Each number is 500 + 25 x the weight over its row's rms, rounded and kept within 0 to 999. Layers, rows and columns count from 0. Numbers have three digits each. The size before them is the row's rms in percent of the matrix's.

# q: layer 8 attention query, 128x128, rms 0.039, rows 0-95, columns 0-31
# k: layer 8 attention key, 128x128, rms 0.0393, rows 0-95, columns 0-31
# v: layer 8 attention value, 128x128, rms 0.0479, rows 0-83, columns 0-31
# o: layer 8 attention output (transposed), 128x128, rms 0.0527, rows 0-83, columns 0-31
q0 076:551468465526469563548517501494495491482471489495472483486530494486513541549470498531533534485531
k0 052:540475495550472564532528471545505542516493447488502515486531542497474503483476492511501519495530
q1 083:454508498531519507522523481478434442525487519455452490516483492456489540547470491502493499479501
k1 064:505503504489504511497508468484477490552480518506507497532525484473488555514476437524487476480513
q2 107:489537518468467511481538506501461509517492486485483494513495492468456491524496491519446465494495
k2 077:544514487467503491480546489475513538483476497510520501480482479466478514472527494560480468484507
q3 094:482467499482475476505498498508527503480459516507480487494449457544533509486502506513512529533478
k3 097:476530518503462485463503492535497476495522511469498477477496472530476472500511491486479503529515
q4 104:552520504520493530532531502495520512511508528547478476463514476525517462504490474487490540507486
k4 107:498489483477477509532516496539538540470503525528504511541501489491524460511475493482495491513450
q5 096:479540524434525517521499494503451517517488483479503513503475502530451469539426511509456515481530
k5 109:507500506435555521490540486461495508537508509470483493491496542498417534514457464533469503489504
q6 098:498517485517537523515472489521461471547502481502515474461491487473510513462500478529515512488508
k6 106:519471463541484506519494480459514481502545491526515478473481479499540501462534484537505511517476
q7 109:493539507486516521535529482474476506505461485492481470478485503435507491512500537498469461515510
k7 105:475517496473491521506536472497488508497477494509517509494488520488493485490475519508487457478522
q8 098:502489484495487483470459489486502517526472490513528489503483455524513469531511556513424464490508
k8 092:499499521509481473447463483518479491511518504509535477503506460487466498500514496500435462524508
q9 111:514504496482485469501515480490476507534496502455505448517496469498503539555486500520430453484489
k9 094:509527489502463487461525473479483536483485489506545468484477462482477505502530484562460453500523
q10 093:479465444501502490507482528484523542537476550499500520451516509481546521494466491465510520499477
k10 097:470495517512485490509454502468508495522533540477499547491523541505521503486449526450520516532475
q11 087:490491505518493474480496508492509453492531477473492507476491491500469519493506491483464501518483
k11 098:543521491504495491489555515502517530473469462518537481497467457470499519506524490529486520453517
q12 094:511516473490541514489507527513468459515521492482463498544448485531493480491520501537502471542537
k12 100:505516483487476542481496492503488475494519486512494493509507480564459492476494469554498477549513
q13 100:501483546520456500495496457489502486488487495486489483499537527531493467517526507511478484513512
k13 111:507502528544491483495532468449487524476503511546493512442489531492487456512503477493488517506513
q14 107:523520515492478473513525501494484498498479443487515477495511484498513518494531500456489501482453
k14 103:504518502503520506478470509514477470506526492507490487478485510498464487544460505470504495526455
q15 106:474509517477491494525569475561474503500490499525453527485531507549491448474497517507502490487473
k15 109:487503511479487477524580503530513476522500521488452510499507492514490489474501474519545491470473
q16 098:491529508483493485501516515485447523490540514470503503502578508492501559430510520459516466530528
k16 090:510551544489450494497483541455444533528474520481493496475547503475503507496478504477496483521528
q17 098:521512533470479494534508475498475507526510498483519451506480536490452518535530513534533480522540
k17 106:516522495523531524531551490470474510496516474490513479481461520497430516533514510530538468463545
q18 104:491503507518492503504530486488527458523473498505482538467513478544535522499542471525464527494547
k18 101:466509492513500503484513487516524505516477467477501522463516483522494540502488484494472529506544
q19 095:535493513489477500516508542485505483536505531483475515488465464470466528497502560487510512553495
k19 105:538488492513497516469484541508559491486525480471522504534496476480505534483494514494510499545521
q20 101:496442510491481471486510521536508506499526493505490481509486526514498474522422522482494539532522
k20 094:512492521482504478535492508529513513459518508504486434541506516501490479463510507474486502533477
q21 105:478505470488518521511533507553479471491447491510545463490525494446558522484489489504503564475479
k21 104:475485457492486557511538506555461508492474471526511490482520490498512488507487479512495529497508
q22 114:502514474516540504537532495479504485536521551463482485495487483508495502507558528515524459502536
k22 100:492482527503480497515488491481517483527520528434455496459509531528482490507521508491527469545505
q23 097:499499523492456489532465515476463493491504492514463487457474526462500546469467487462491493512478
k23 102:466510523499472502491490523492500508467459474499484463456529498504434531467469493487478457514479
q24 104:501533499503514473514476455516515454448484515451523517515498510463539466492496506525473516521525
k24 114:509512508496515504513505467517475510466510493480500538512490499538485483517472505512450477518484
q25 102:511513524496466502469507512465491493489460485537476482516481505508472508508491499472492485521486
k25 108:517493470487474473487510526428499485493440509524496443488478489470472484491519463481510506498514
q26 106:503483519504505521516507488512514516517540497517455483489492533498542470481535472494493515522483
k26 096:532502489516490537504532478464499487530503498497453481511489520542550486516471540486475495499487
q27 096:535528500507455461488492542491488511511507515495506516564482471525515527512526485500491469498451
k27 099:482487496457452438501490529528449519503503500515491549517523509528508469500540493476477496523470
q28 100:508493476542480503538510484454502496504526512494497515511548502513506492452503449508474490481457
k28 114:495547483513489478543537507443510473485513530474482508490546500511516467482501477493504536473458
q29 097:494510532512482523533499499522513450497474522530522522510538529470431477483520490530502519507517
k29 101:517498523518464523533487486482496444499508513505457518505501524479505486513522478550518492478509
q30 103:498516511520477551511517489492492512507482503442508502493480482495516507476473553544475476497499
k30 100:492488504537470527494552500512485496508499490490513497497502455480499523507516509488459474518492
q31 101:498487504528471524493501480464550548498510533480509484525493497504527512459504481466493486530518
k31 097:495480511547475505520526473492540534511513530486471490493513483478522470485504526458484523511469
v0 098:490553537549532490507488492501502475474477532464492493522455491497510464571469489500500471453516
o0 098:494469495484504525494482532427587474521504484453496503506544530529466493513493523485447484483473
v1 100:514445506525473517491478526478531495508536517504463448496480527503517510510524487561498502480518
o1 098:502520517494513471550477453507495512492525502552495544490466488507474509496491491453559473489476
v2 110:469507543507506484493454507522487482515514526502512482445507542505481496479498482534501523502507
o2 094:501531483464473474488503525486512522503523478526488514463486506463482460460518536506503438544531
v3 097:550491533468472486530484500496470525495525490527518506507502523459519528510524512498532435580529
o3 096:506431519517512478489503483495533493520493506513506485533469517498546491495486503524520525473482
v4 094:512527484449490535471477510547476485475425479446499491540533503491472459506499482499513504514561
o4 096:503516483500500517526488544522511511448523523520506490482541491492514553507493494526500514510526
v5 100:488497514519484475494494501531491466517453478499492531506511549488459458506501531534512504518492
o5 101:492527512544521503542503528491450529481536486506482473525522487501521511496508494486477488473485
v6 172:554496515436518506493492514500522473494458534504493467524478510517527485544478525488494473475533
o6 106:513513511508458494512492498444475481486433506465455510501476532500505483524518468491491516425522
v7 091:525501500503479478485475519545503490522515519512479443463486544499472526523491490524494495489443
o7 094:515517543484517482486463511517494525523503542507542508517464492510530518480518537476435479522535
v8 097:473491516520499495496516496484501512494450506481503537543518531523537486528506529522509480487537
o8 095:536524480541494507529526536492482500505526467510522486521460502540472487486541478526480509496464
v9 137:527511554525499471519491495509476469493484501551513508522470531496477488502513465485514486487483
o9 118:513510486498513519444500524499557538491533518473523504525518497518523486537508522491516468489518
v10 105:502489562523515494508529506472463540510514518516507500520491469459499549501461508474520504500505
o10 096:483524496488518525478523493508509490446490512503511497461475486518490501530584493530552482480493
v11 091:480496505558456485483505485487473488490513533556535512513499476497520488513500474526487507432471
o11 097:503511458524481537480504474519499462508495500487526533485487521444523498515440488484516464557511
v12 095:516505483487482528504466492519489513509517510497488510501497445501516504503538508520519524504522
o12 095:534521525501504489517520500482488455493494508507514465501487525488490544525498457502462457504448
v13 103:539487483498504507536485465552518478486463472511518526521520525498478525530487486507508497514531
o13 100:496492507476518513492522510549484494539505517447506522553477483484505486490483495508528528480516
v14 097:532507495440474511513463491504507512493516529500491496455462508483505511496454507504489485504526
o14 098:529524477458491507510493487515524485513502471483548449509505534520578483433470474473513512464504
v15 125:446504504503491456507504510470514493496492542498516477471456532518512471534508465485495506499480
o15 101:515483520471467474540455471510543473476505494528504540506515492520522481472527498511492474521492
v16 113:497519543523444536486486477491538513487468489493466516506545480483503487489500494497526457505500
o16 097:497476492477533487535501443498500520488547511482527515507527484453471483476478476534458472535470
v17 109:490502525492494503493486469480511527511516508491535474444508481552501444474514519483500472530500
o17 098:487503494542480531517497490507535502482494498500513452509497541531505519500538520478453509501502
v18 130:501503477492525413499468492527524476521547508499496487500489522532469512493514561522514519486503
o18 099:553506453473487496546492489498515512499505507477536476494521481502491456481501504499461551506511
v19 097:493516462476500535522520504554490493500516483523459496479506498460498525461538500507500507539483
o19 096:528471522489507473490468502488506521490535505471471521542501503465486503502483478509512504492559
v20 091:478525492515503508500527450462488503518508503456531473516507526503450508540512538502501504521466
o20 091:495475542495516488470538513514540463558559520468489489520481501465555495474465499471503517467509
v21 114:513480545503493513501498504500488472447509509464537499461456487490552504508465531479480520489512
o21 102:508464504452527502481504503478497528474507480493500454507484475452476534520497499479494551470486
v22 091:561525470470482555479540543538490489542479490498474494495491480469498478481470509546530504458487
o22 100:484532521491530476486564509508514470496529531550492542514478498504474510518494491539494488501506
v23 096:540515508473476505510489518514473451513474459488467515509517504472497506516493553519520527524494
o23 104:506494471508494523473514483512542488508479521468469469524447483516464459473467439499488468523506
v24 103:508508484518500515463460485485508486519497515522532510489475514493514485536535494456488470521531
o24 097:468460548469550481529493456500498453469503505485514543478501519510498447468531501488505509522499
v25 090:507501502534500507517529483454479476484569525480459489469503484535467470464479513488514502545525
o25 096:545519523496478482456530496495484525509475494516481508507530434465529511475500497516470499510484
v26 121:473487518485484480501517507523500465464495476480504531523515454450482486553492498491503536503513
o26 099:491503534523508510518508490492483499494481483544470508528511477521490474494506530567513484512504
v27 135:496510447528524500524537498502491510533510484482502512514509524494476548483490533549518514493523
o27 101:483482534487505510524515566517459493445517476496525514500480458596511505513457540474511500506487
v28 093:490476509496504498507499522516573517461496488495479501464470501480478443519484511512500504486465
o28 098:456494500505533520492494516486489522493536490473494490481484515517520551500554475545497467494473
v29 093:485529511531472500519526502536446412532512519502515490529498497505526464517481463524498525491502
o29 092:503482482491511517503581505495478514485510499483559491485498490484482508515531521461495526491532
v30 101:512482513519505549459487488474488521491505440467503509510516526504512497464514508533509476511513
o30 095:490533527483470494474479478516511501515529538530510482483445494523506488504506485493507489493519
v31 109:546499474489498549496509490494491505510493515502485473537470519454531521495484519509495530497491
o31 096:485498489497440519467468478517490483487482530481528479455466495533496497509499508496518472502502
q32 079:524497482519492492531504482488489469517496493500484488513477470510521514508476431549533545503509
k32 051:542499526523495486504555474532495514470515545482490502512474461485526509465477470546538536480502
q33 058:570507488542545511505520545504482504481497495511513498479536601506512513499485535484504473516545
k33 050:504512497512498558526488524510525501529465496497476504501509555512513490515481509492510487520481
q34 071:532490494485484509470536505518484509492510565510480495463469498513544521500508533466497505451480
k34 075:486467478506490524522520476506544489543486510474509526501475533555532533522468491491532501469490
q35 104:536499528475458480492523478469491440488510472483510490522526514451476529522503485531499505478512
k35 098:543480488473516509491530471519543535507508491522524514520492495486480528466474493481493498479537
q36 096:552511478512484510541507474479525504539529539529505494540469498497513454528480501526501496537470
k36 104:505476501497486474520530488493497504514501531517530499558518534476500475520454498502509521499452
q37 103:529498511462499474511528487512452500459487500520473499457517497510498499460491476531523473521465
k37 114:501491539491517500520503458479465538461497501527490496482533519468531465471512479535498470506448
q38 110:500544490508494509544539481509494469495488489477483497528487515526491508524472478493507513516497
k38 111:501496500483484509524551516524501513509490483507504513523509512507503510539464483504533519494528
q39 101:493495546446512531497506482494473475507483518536449513493528484559456458503499506532462498511512
k39 102:523531529490524517516538472502505475524463535546467534495518504594468501518521476500512465495505
q40 090:478503464489466451471526548485477566502496481482517473482525473488497465510534518501458463505475
k40 084:479502511492502432477494524486492541489544493493504478493543471472488486492554534515473474490464
q41 097:519532513510542513517510479503514488488512537529492511512444548505544488476462478466516512487534
k41 091:484520512502520509496517471537532487552504512499518502503454516500511534475460458489538518481523
q42 111:514507477526528512523499459499493519502497547517501501480475547516559505496454486461512530487543
k42 094:460521546498491487550505441523512492525510502494519519523459504494524513522481451491534501486495
q43 093:505495489506477521506517467494507506531497560524476504533482514492528504508438470514503490464535
k43 081:465497539485476491561487484505509481525498517467512537531454518529501490466479474489519438504501
q44 098:541536474508530547516546531551494492484526474519528505458530524536507481514520508448507518527503
k44 108:521473511490539476522500508516468486491541486509534489554534493481527509479492507451537493547498
q45 101:538474500490490477555457520502494458491484503490470480464520505537504521523514481508482480569524
k45 102:540512506495535528508492524513465506486518498471483485469512491531478532519515509484457509509530
q46 119:479517511469517482498502500542486495460520514490482476449546508476535483467514466491454519474514
k46 111:471508521487492484523492520486467501467480465496450487488483467487548468500543452525463505487531
q47 111:496459505564485484475451485537486495507475472484518520501498485468524471533491486507460549493495
k47 109:537483525532523512494456473557519513503510479494514493475483463469493506513473487502444521502502
q48 103:522495506507516541516448528487526456527522530486515501494449476505520462507537530487484501493527
k48 109:504494476497524527548479513486519442522494509512527534505493517517454504466506509489432498504535
q49 092:478488483529559519539494475487470469515506451516502468525487513511498466563516498526518498512476
k49 109:469456510535514524509514483480499468540507476454526515468487533507497505556511516486558528496461
q50 110:471520541496517473478450509520476491494436492507497518494476469463509515467478509493517506500472
k50 110:513515525516493535503498513544506472497446509501505494507484458480534533485496478509518555460457
q51 108:479488483483562515420501502488521498464467547543492482475483528460513478495486502527478504489497
k51 110:472501490507506523449502516470527499476488512502531493521495508476520475507509520526492474514523
q52 102:482504541490504533447490510479511481494527482511491509506543510468510491556545521512487496512492
k52 098:483506521462514482490466490505531502528572522510472493491523468524494499566507499507498480509493
q53 102:523512487498485528480546509498493450509508494494485496512492462516489497492511460481500468494509
k53 104:491532483488516527504516504463468475454479484520500495502457496509481494493502489473483451499483
q54 117:540471496506486476563518449501548483526531517519488495524498504501510507495500552482514514518484
k54 106:513493490524508515534528515487552524541518506521492516484481492486505480474527531507502557489500
q55 110:565543486499469532542493493536478518490464515519477488507497532451489536532468484504510575507515
k55 104:551484542503476536513499515509519499527507539505503483520464531498480532511474502503535562523498
q56 113:456482549486502515554497495528522532479531511495523536510488480492493445496529533494497484466495
k56 104:482520517520518493522502501526542453509532499467482503491518463484486498524526509527520501459490
q57 102:510472510544492523536494504487510466494514525459487505490569484508494482495493481517498466526457
k57 102:501487512538483502533498519517541474519465500480515539496574465512467508467498469558515485560450
q58 099:562498502450481497536455511520475469515502494517515500506467526495491532508486496543496508491506
k58 113:499524512480517502525513524514497490453527517471530489487463511504472513568486556534489495465492
q59 103:509527521515536510505474537534467513498511479577472531484484495463467480527478489520483497517491
k59 097:498501506504496514549528499502536490517491500551495517516548485466513520508494511520493545509512
q60 110:482472466512514521499494491573509487499518502512471504482517516518495491458478472445512502501516
k60 109:510490473495516513497488492565513487527500494521484526490483537526487536431454503473473490501503
q61 100:517508509518474450492501516453488504481504479486511511484502529472480498529550480504542452510510
k61 106:525485478526503464475477486495489503479521496508499509444493474480469492551493485552512460515532
q62 103:503527497564459510495490458545480499545491547515478555458437471512485522502506509470484468458485
k62 099:486480514546452513451505528511511478523486539502466540505481518506481528522512496477494464470524
q63 108:495522509510530507558491495467500499495464467565482499507506509488487475473544496483486477494521
k63 111:482473504461506490517487527522485500538495482553495494470512492469493512484485482490525475514509
v32 081:461438473494512524525469486491491503511516490483487484524523486495498524491520483520495478512477
o32 099:486534510474543507505531476531519539532489561500524492489469515515455491492475508448498530521504
v33 081:469537477541517477504510492526528487496518507441543493503523460502507538510473546495491534510492
o33 099:501491464481525501510525469478561499504510482474430487525474555514510469450505500496475511526522
v34 086:520515467483488487476516516522499465467453531480479510537528560485460502507484467514527481494496
o34 099:555456516508480509477514486477472485505470450562555486448527481491522473498491516437492507484546
v35 079:517495490525494484476519520446460533486460508459528490523484498515469498509497520472520468471493
o35 099:472521549467553542531505517493533483492507505538475491493478517535505541524498501530492489474518
v36 075:430514451518490480532533521504504487497530513503562511510517442531461475472492497492523506493460
o36 101:509498495502497483451482497521505548548510477478458464472495513505510510498494502489509484503511
v37 083:512466508511525535476487497496516495507467455516511497466523535443474531483501477512491481500494
o37 101:499547538526504483524518495491514499513523528481527492518517489509470521482496535506531524542504
v38 079:459528513524510518522518514508543516487453559476468508482529501447503491527466466488482505513489
o38 095:511489526514512491506489472495523513536538526505550473524519503506530510489515496517511545502513
v39 085:516539545459464483516468526498482516487474494494503508505468526515498477454490499539488451505507
o39 098:488470446505521521496507488455499465479467534459478494457512482484527477527483453482524475533491
v40 083:508487514452469523459487508506443471540482492508508514504524482503471545492475528513505547473508
o40 100:490516525567531483515520512498543522475533511487496425493508482477521446506518517488516492505506
v41 077:505473517496520521520501507512500518468504535521515496550454550491535544512525497508451487482497
o41 099:496507477489539449519514488488478533490479503522476514491528459517511511560511468478505500527464
v42 082:523514491465504486574559491518542490484518539476475511445517522504532514517523494513496496520522
o42 099:453470495522541529492486469470491474563522496522497478527487475521470435487496482508470511517478
v43 079:514497489486522498527507461499479525446534493527504504518497518484514506484471444513468473494498
o43 098:510500515528490501522470528502495475512513500513469471553464454480513557486520516484516532527532
v44 084:478509486503489492485478507438475526505496492521501486515463542466515550495486531540523559528516
o44 090:548499513510512504482450522551515484495526508453527527526478505470485531520504461525477453497526
v45 086:530499490515500524464531493515520475540510487526503493529522487493511481564489512480518510546503
o45 099:458512512521549513505504495502454484490471500495532472503532490495463517488552521480493473509535
v46 081:514507460502440546443541480493499511477482511513526476500532491464488482487480476471504533414485
o46 097:509510480463490473491496473516516504522535502473500483458457496514487544494521494515481536520496
v47 082:515477508495499448469516483455514532518492496487442498525479505459552498507445460491480550521495
o47 101:509536440471493489518520466504508474486535472492526481494514433548532533508511519536484485446507
v48 078:486481506488505488484516464573498518517504528484470476524546490475464505482481491481493515493497
o48 101:527498505539496531521473526491492511520536525531522518496544492549510485493495497511509530501501
v49 071:515478494542518495525500486511528475529497485498481500504512549540475470488481491459529482504499
o49 099:488496502511510515453464547491503487463505529517511436501533495453527542497511514499502551487491
v50 080:508523547492524485475493496460479535515497472517499511523459533476508501503497549483527505521542
o50 100:481483491479483495500462545507498503505487494522490520466527498499483454450491471483466499464461
v51 080:500543544525484473478470518471456462511533486511513510465500484489501472501553505496480479472522
o51 098:511498495459514484501500490509475551506513505538515544499479525496502519547469489500513563548487
v52 079:521489509499542493455499528543554477483494539499499502512505453522499542495512455526500532453526
o52 099:493488443489548537512490463460475536498499475488475496500510438468493502500458538481512503505477
v53 080:542518523488507463459510497517475485546486490502511467513520482496475479516481529481481489525513
o53 101:499522494518524507493502475468548492506491508478491513484513509529512511482527534493550477465464
v54 071:537492484459492495528519497493513522488496516484515472488490564441488526505523487503481523489460
o54 102:493524481544525530485485480473483520476501494512527534487499471502507485515473529491470481481466
v55 090:470449528495526517467455503520468494499482492549499466467494508493508517504488499478492470466502
o55 100:509521502518496448495470505523531530551568491456510537460518467500529528496503521461474482496459
v56 076:516419512478450483454504525470497465496543521491486463492488515484505509507473530548513495495518
o56 097:483521486517494517501544499522536526518501442507520513512511477523501509505502447484519454507514
v57 078:497508515492504514504447505484501508475504463518506483517482501483519479446512515483453464543524
o57 102:505450506517450498506526492565447501516513502535476446466512513468513507525512488503509497518475
v58 082:501485479477498539499512485525464447524496498476478477495532507474542533508522419542512502523512
o58 102:499509497504542486525506517531492518481507503479546520519487532514529496477502537488476515494538
v59 077:499529548451482488483486554522489507519476520481506460504504503453512468500471459484502516487496
o59 104:516475504518491523506521463505490519520511514508511545495496475536475539525521506490480469496516
v60 082:526482491480537516473444512512461520485511483508486496516485482523516486475479518488522458473494
o60 102:496527489538499517507559483479522461480505522511522514510511480501517513536508477451500468508510
v61 078:524517465463479527514510465537470473529512527498480469515507505509506480505501538455463498509525
o61 103:504494522501472491489492503512508519496452526531507519502465456451463520445522487533531467489526
v62 079:487499511554526506454527497490532482513516488468535508502437519485474518516493519503522468528563
o62 100:503500502493460469490512514475473533497518496513472503546512511533530478507523537471477460499474
v63 078:480491508481440496482494502485524487533519485475506512497502482521563547525441524459471501488458
o63 098:498480488490518470507478456552478473468521525535507496528526503498454488478503466513547544476452
q64 084:563475456505467495529477515493480513512481479480453487451518492498511480503483521509487484475483
k64 072:535473500510487491526500471541501556496494511496458521467474463482505444529482489491496483523455
q65 099:550470459502469511516531499502499535504505505476490467492524493503502511491483492505469443485505
k65 074:539494459476493541491517494460556505498517476488499467479490504492515480506517460524459433495486
q66 100:506509484510529484515437475493549488505499502525544512461496550509523489487508495492527522507528
k66 070:453478507512511477502475476504459479549523540523468480512560523500511532523499492496514516493518
q67 092:502453483498511457481469540529568472511499480481467493447493467552517488485497482484511522491480
k67 096:510502509499480483516482526496509498477496517528479508510508488512518532442489487482452506548504
q68 092:502516519473476480525494477489509489540476512505508511471502459509462505508538502501486453474472
k68 120:503526467498464572479507501496505496525438529499512510503516461492471505528498471473501497545545
q69 108:522487536529487480520503509520469519508521500492501502502470518516491502514474473500512477520497
k69 109:491480526485468505477517493473484453500499513493508506527522503482510459502534459481477456504520
q70 104:512508521507477511450486453450526485514493502564538469509506527454500524468524518480539496481488
k70 095:548497500500479507445501488452540504472449484548535488523534487449511466454476496512524490477507
q71 092:504493480530543488531525521508497475524504496496498511483489504505486473521503525491482529497443
k71 104:518483486500528458544485513474540510491466490509474515510541511500516459501499489511532508538495
q72 091:507505454513463482501471484509504578493488454528479500488501489534512457502489556513461507512466
k72 074:509482444477508528492462497511504510483504501506494455495517441493486502532546512519453476516485
q73 104:522511489520533489476463500517530525499519537529562524490494549537525475472515522473526510472542
k73 087:456527529536521463485504522496461475514495493458525536548504576542503503452488504486531517487531
q74 101:504495545522477560501510515462486460507528458483489517504503502504446499489507494514500483519494
k74 106:554499507494496552484511500482525531489487486511504468458460480455502471515493492496464475466470
q75 103:518488528506499515472512473497464464481521453488487519496519491501463505499497517502496511513525
k75 103:549487530483508503460515492525527543481509476525516480483457487470508507510488520490467497441469
q76 107:501475511493433527462474515492519517457537514509496468470503483470528528502507498505490527485474
k76 095:511475498557467556490513524482496517466475471508513490540514503500565537501515472499487517512529
q77 119:485499519449541486481471521478534487495501504506470541568466495515491483522501520522534491540514
k77 116:502496571525523506489474513469523443490556547508474499489504501508524483535557501532509476495519
q78 093:502491495494500479492507481505467518473509517526533535534506534510485515461471500484475497512495
k78 107:477489493466467481514530526526510493506531517461516513456498492486492473526524493524527487466484
q79 105:488537514526507490545522484492492500478488456467489510475543509515551491495469519464522548502492
k79 102:483466512511490496537539477507504494457526482506463515458472550520465515517459514470484505536484
q80 104:494494499487477531533496532464473449517490501462483520537493464523470464526509507490491498514485
k80 104:499525513455476510472477461512487471525527479458482541466530481491442477492493505475486485531464
q81 098:498501501533476562527508503427515499498501509497490472498527543451487464536542499505511476533463
k81 114:497490519520495573504505499455463497533513557521499514491522515499531507552506478513583494524461
q82 094:486561520503503454477494499497505487490454458516515496485523490526547491483488479478478502480493
k82 103:475566546485484476491512500545463477500501472503518532477551486491542526516493502464497513458476
q83 101:510503545443481497510463521462492459500521487518515484504500551552479487521514504485505513459492
k83 103:494514496476465517516518499469454490526504524486530531517522530525479480534514519469496534486541
q84 094:466499525462502479507548546483487505494480504451502479502458491528500460524519544504538501508471
k84 100:495527465479515485513491503537526477502527536457484491480522514511457496495528518531521483452520
q85 100:456488498536498529494508503509488516502473506543532511501516471511489452490515528487510474494429
k85 107:508476500499477538465534481509521516503486547503494515469519437494519427505498470536528505495458
q86 098:497428464470502485478533500535542506463439539484536480501503507485519498485510532548519532505536
k86 110:497474462500519473484503484530541497458491516493505498488514490476510542469543542543495550505497
q87 099:499512503529523516512491483502499517503499470483521453484463491513499551501511502553469536476481
k87 103:511485502531509538521497509498461512511500491463550476469503502501493471500522490506488506465474
q88 102:480470459476512503533513522557498527522529508492501530513503483478485482530488473500484490500508
k88 107:486472488507550486573542545528523501505516470487525485541488496455523474528482495496457485519498
q89 090:485505505516517524453501501503520488532491506508521499449478504499496498511462513500469478530526
k89 096:480499549495461530459519519464506501548522534493527502510519501522483507500497426514491485523494
q90 097:531486509530445511508523519481502532472527481480477471521517448528489514473509511474503512550478
k90 101:511469524478521463520513538497496546513522466477490449533518470502526498479531526467484511526464
q91 097:511495515517496521457519528498526553503474470500516485532527511520496483515521440459526477422447
k91 109:504521471535528527494502525497478496515525495465493513493455498461471511488471477472516536484491
q92 104:501494520503482494570486494525490455492494507494491447514521517514506528479481448469502519517490
k92 101:515521501473476492539482515493499445504444522460528490501511488532509499470472485493489542505513
q93 104:475501492451443470489480454519471538506464505503502501533512481547494457531500504512501498527474
k93 110:453520486499541486483500459501490557452461529519533498485493458477457448511513529503503532535481
q94 105:521507499519516495505519521504475493527475505488507523518516468513510531481485489460454532482535
k94 110:526474479499514461513515512497497507515483535466493482535487501519488535507481493493487500510524
q95 100:517536502506527517502498464523440512506520526485523479482478527500498523523500493510494490506500
k95 101:505520503529491466534494428522484508502497516491522470488527496509485500514525528498489493477455
v64 115:499471480508483519515490533434436487484497508482470485476495485494464496461468507506533494465520
o64 098:490468517504444502531508510512480504512507499545550489480496504536499516518486500449517482517503
v65 133:520473468489527541524519522502515515533482494512533510493469507508498534465494544485443527522453
o65 095:501493483487514490515508481457489480529482502482489503480481505468511532506517483499461495444445
v66 114:518524510470492529452501479492437493519510549491539485490519490500467510501492512492522518457496
o66 100:502550481518476469528513518503504502581497504475500473456506507506516489527476464520510520465485
v67 097:485476490480489457472535501493529508494521502477548503483537525458521509517460506526478507487493
o67 097:472521485492496484497501501472484550547533542484516477470495473488510536516483488511456519530493
v68 102:501503494492523458583459534481451460470514483531486508486474489493506475514453482451484526477538
o68 103:488501516486506516446483476517503495531471528487498522476496429517481528498490495521506527510478
v69 121:504505519469526487495428476503455533481495495476496496510502522521532517499524484550536479496518
o69 096:520516508494538486481498518508530472492476488436510451514481487496475462510527499503489488492504
v70 104:512511514475549512495456506504511478496481508506452482499519451513502538519529476483491469475516
o70 102:465520510500519522433526494511476495518516466477492470527526581454508499538506511521519501506507
v71 119:505480527503535483481472501540539501502518486477505455505503529550521495476509489466468543494482
o71 103:516506518505524489496436472461482484455480507463513544502523469510479497470520551505497516477539
v72 121:487518502486548513463436479505526522530496487533469518528500507542518450493530481528480461516462
o72 100:520440497455522461518510491498501489520496497472484515511551539506471515524523487526498476541507
v73 107:503471519463537453511487493494511495534539470472523496508502507543501466491491466498515504528523
o73 097:528525512517526512523491495494528493461497486531541528532547482538484509465496466516510531488455
v74 130:496529507458507519493487518537524473506504486456468468508534481477513486518499541509491516499501
o74 097:547470493479554507436554468475506480505485531497491493506475520533528501507458523489465472481524
v75 107:466516496537482524481441532507485503484487503467518454538510512482502493483522518511516508484487
o75 096:538495489473461503506485500461441491467488522477517477461495526492482498504499494479477499505506
v76 117:538521495571493472477515474512490514486524507453492505473481475492501505497536474487523495534494
o76 099:493506524497491519565499519475484495498482522502510517492510489508508494490511492447491494455514
v77 114:482539500470529489494481522536538488523483477502507481527525506497552474520510493496504466539534
o77 096:541517498493507514529483518523472534503512491475545535511480529475458504498478508506513502500498
v78 091:457535503452486496496491502490495495497477550477464494473536513540514494488504502556510513476529
o78 098:534499497509446518466474511513505519536482540494560472514559546455503481506503473491465483461485
v79 114:472494508483520465510483535519495492497510477524467485478449511522536433521468488516485489471508
o79 088:492482484456490474457515506487501592508497478502524486506499476454503512494498511519492492465506
v80 096:538570456484502495506512518506525477483492492520466485507499512531523508512517535493484486546501
o80 092:477494475503513543542529495513507494520462500515506500518433497454515516512457508525497516478486
v81 114:497462522522556518528546493489455502501492517506501562517523493433473504524520457507492478486529
o81 093:486531451522507516457526505483497494533472513464556525503508511522515549495543503512521515549480
v82 112:532467512481480523487511479516518544524492475519485497508493518538529450499505516498476503453469
o82 097:477480505493472444503536483517449509484527510482514514467528474544498534464465498493493514450510
v83 128:480496518471423496492482497503471508503501534527511523478507490500467492487535428515512488472491
o83 096:521465477511509462501532468497547521485522488499487500491488503481503466469491531460488510506517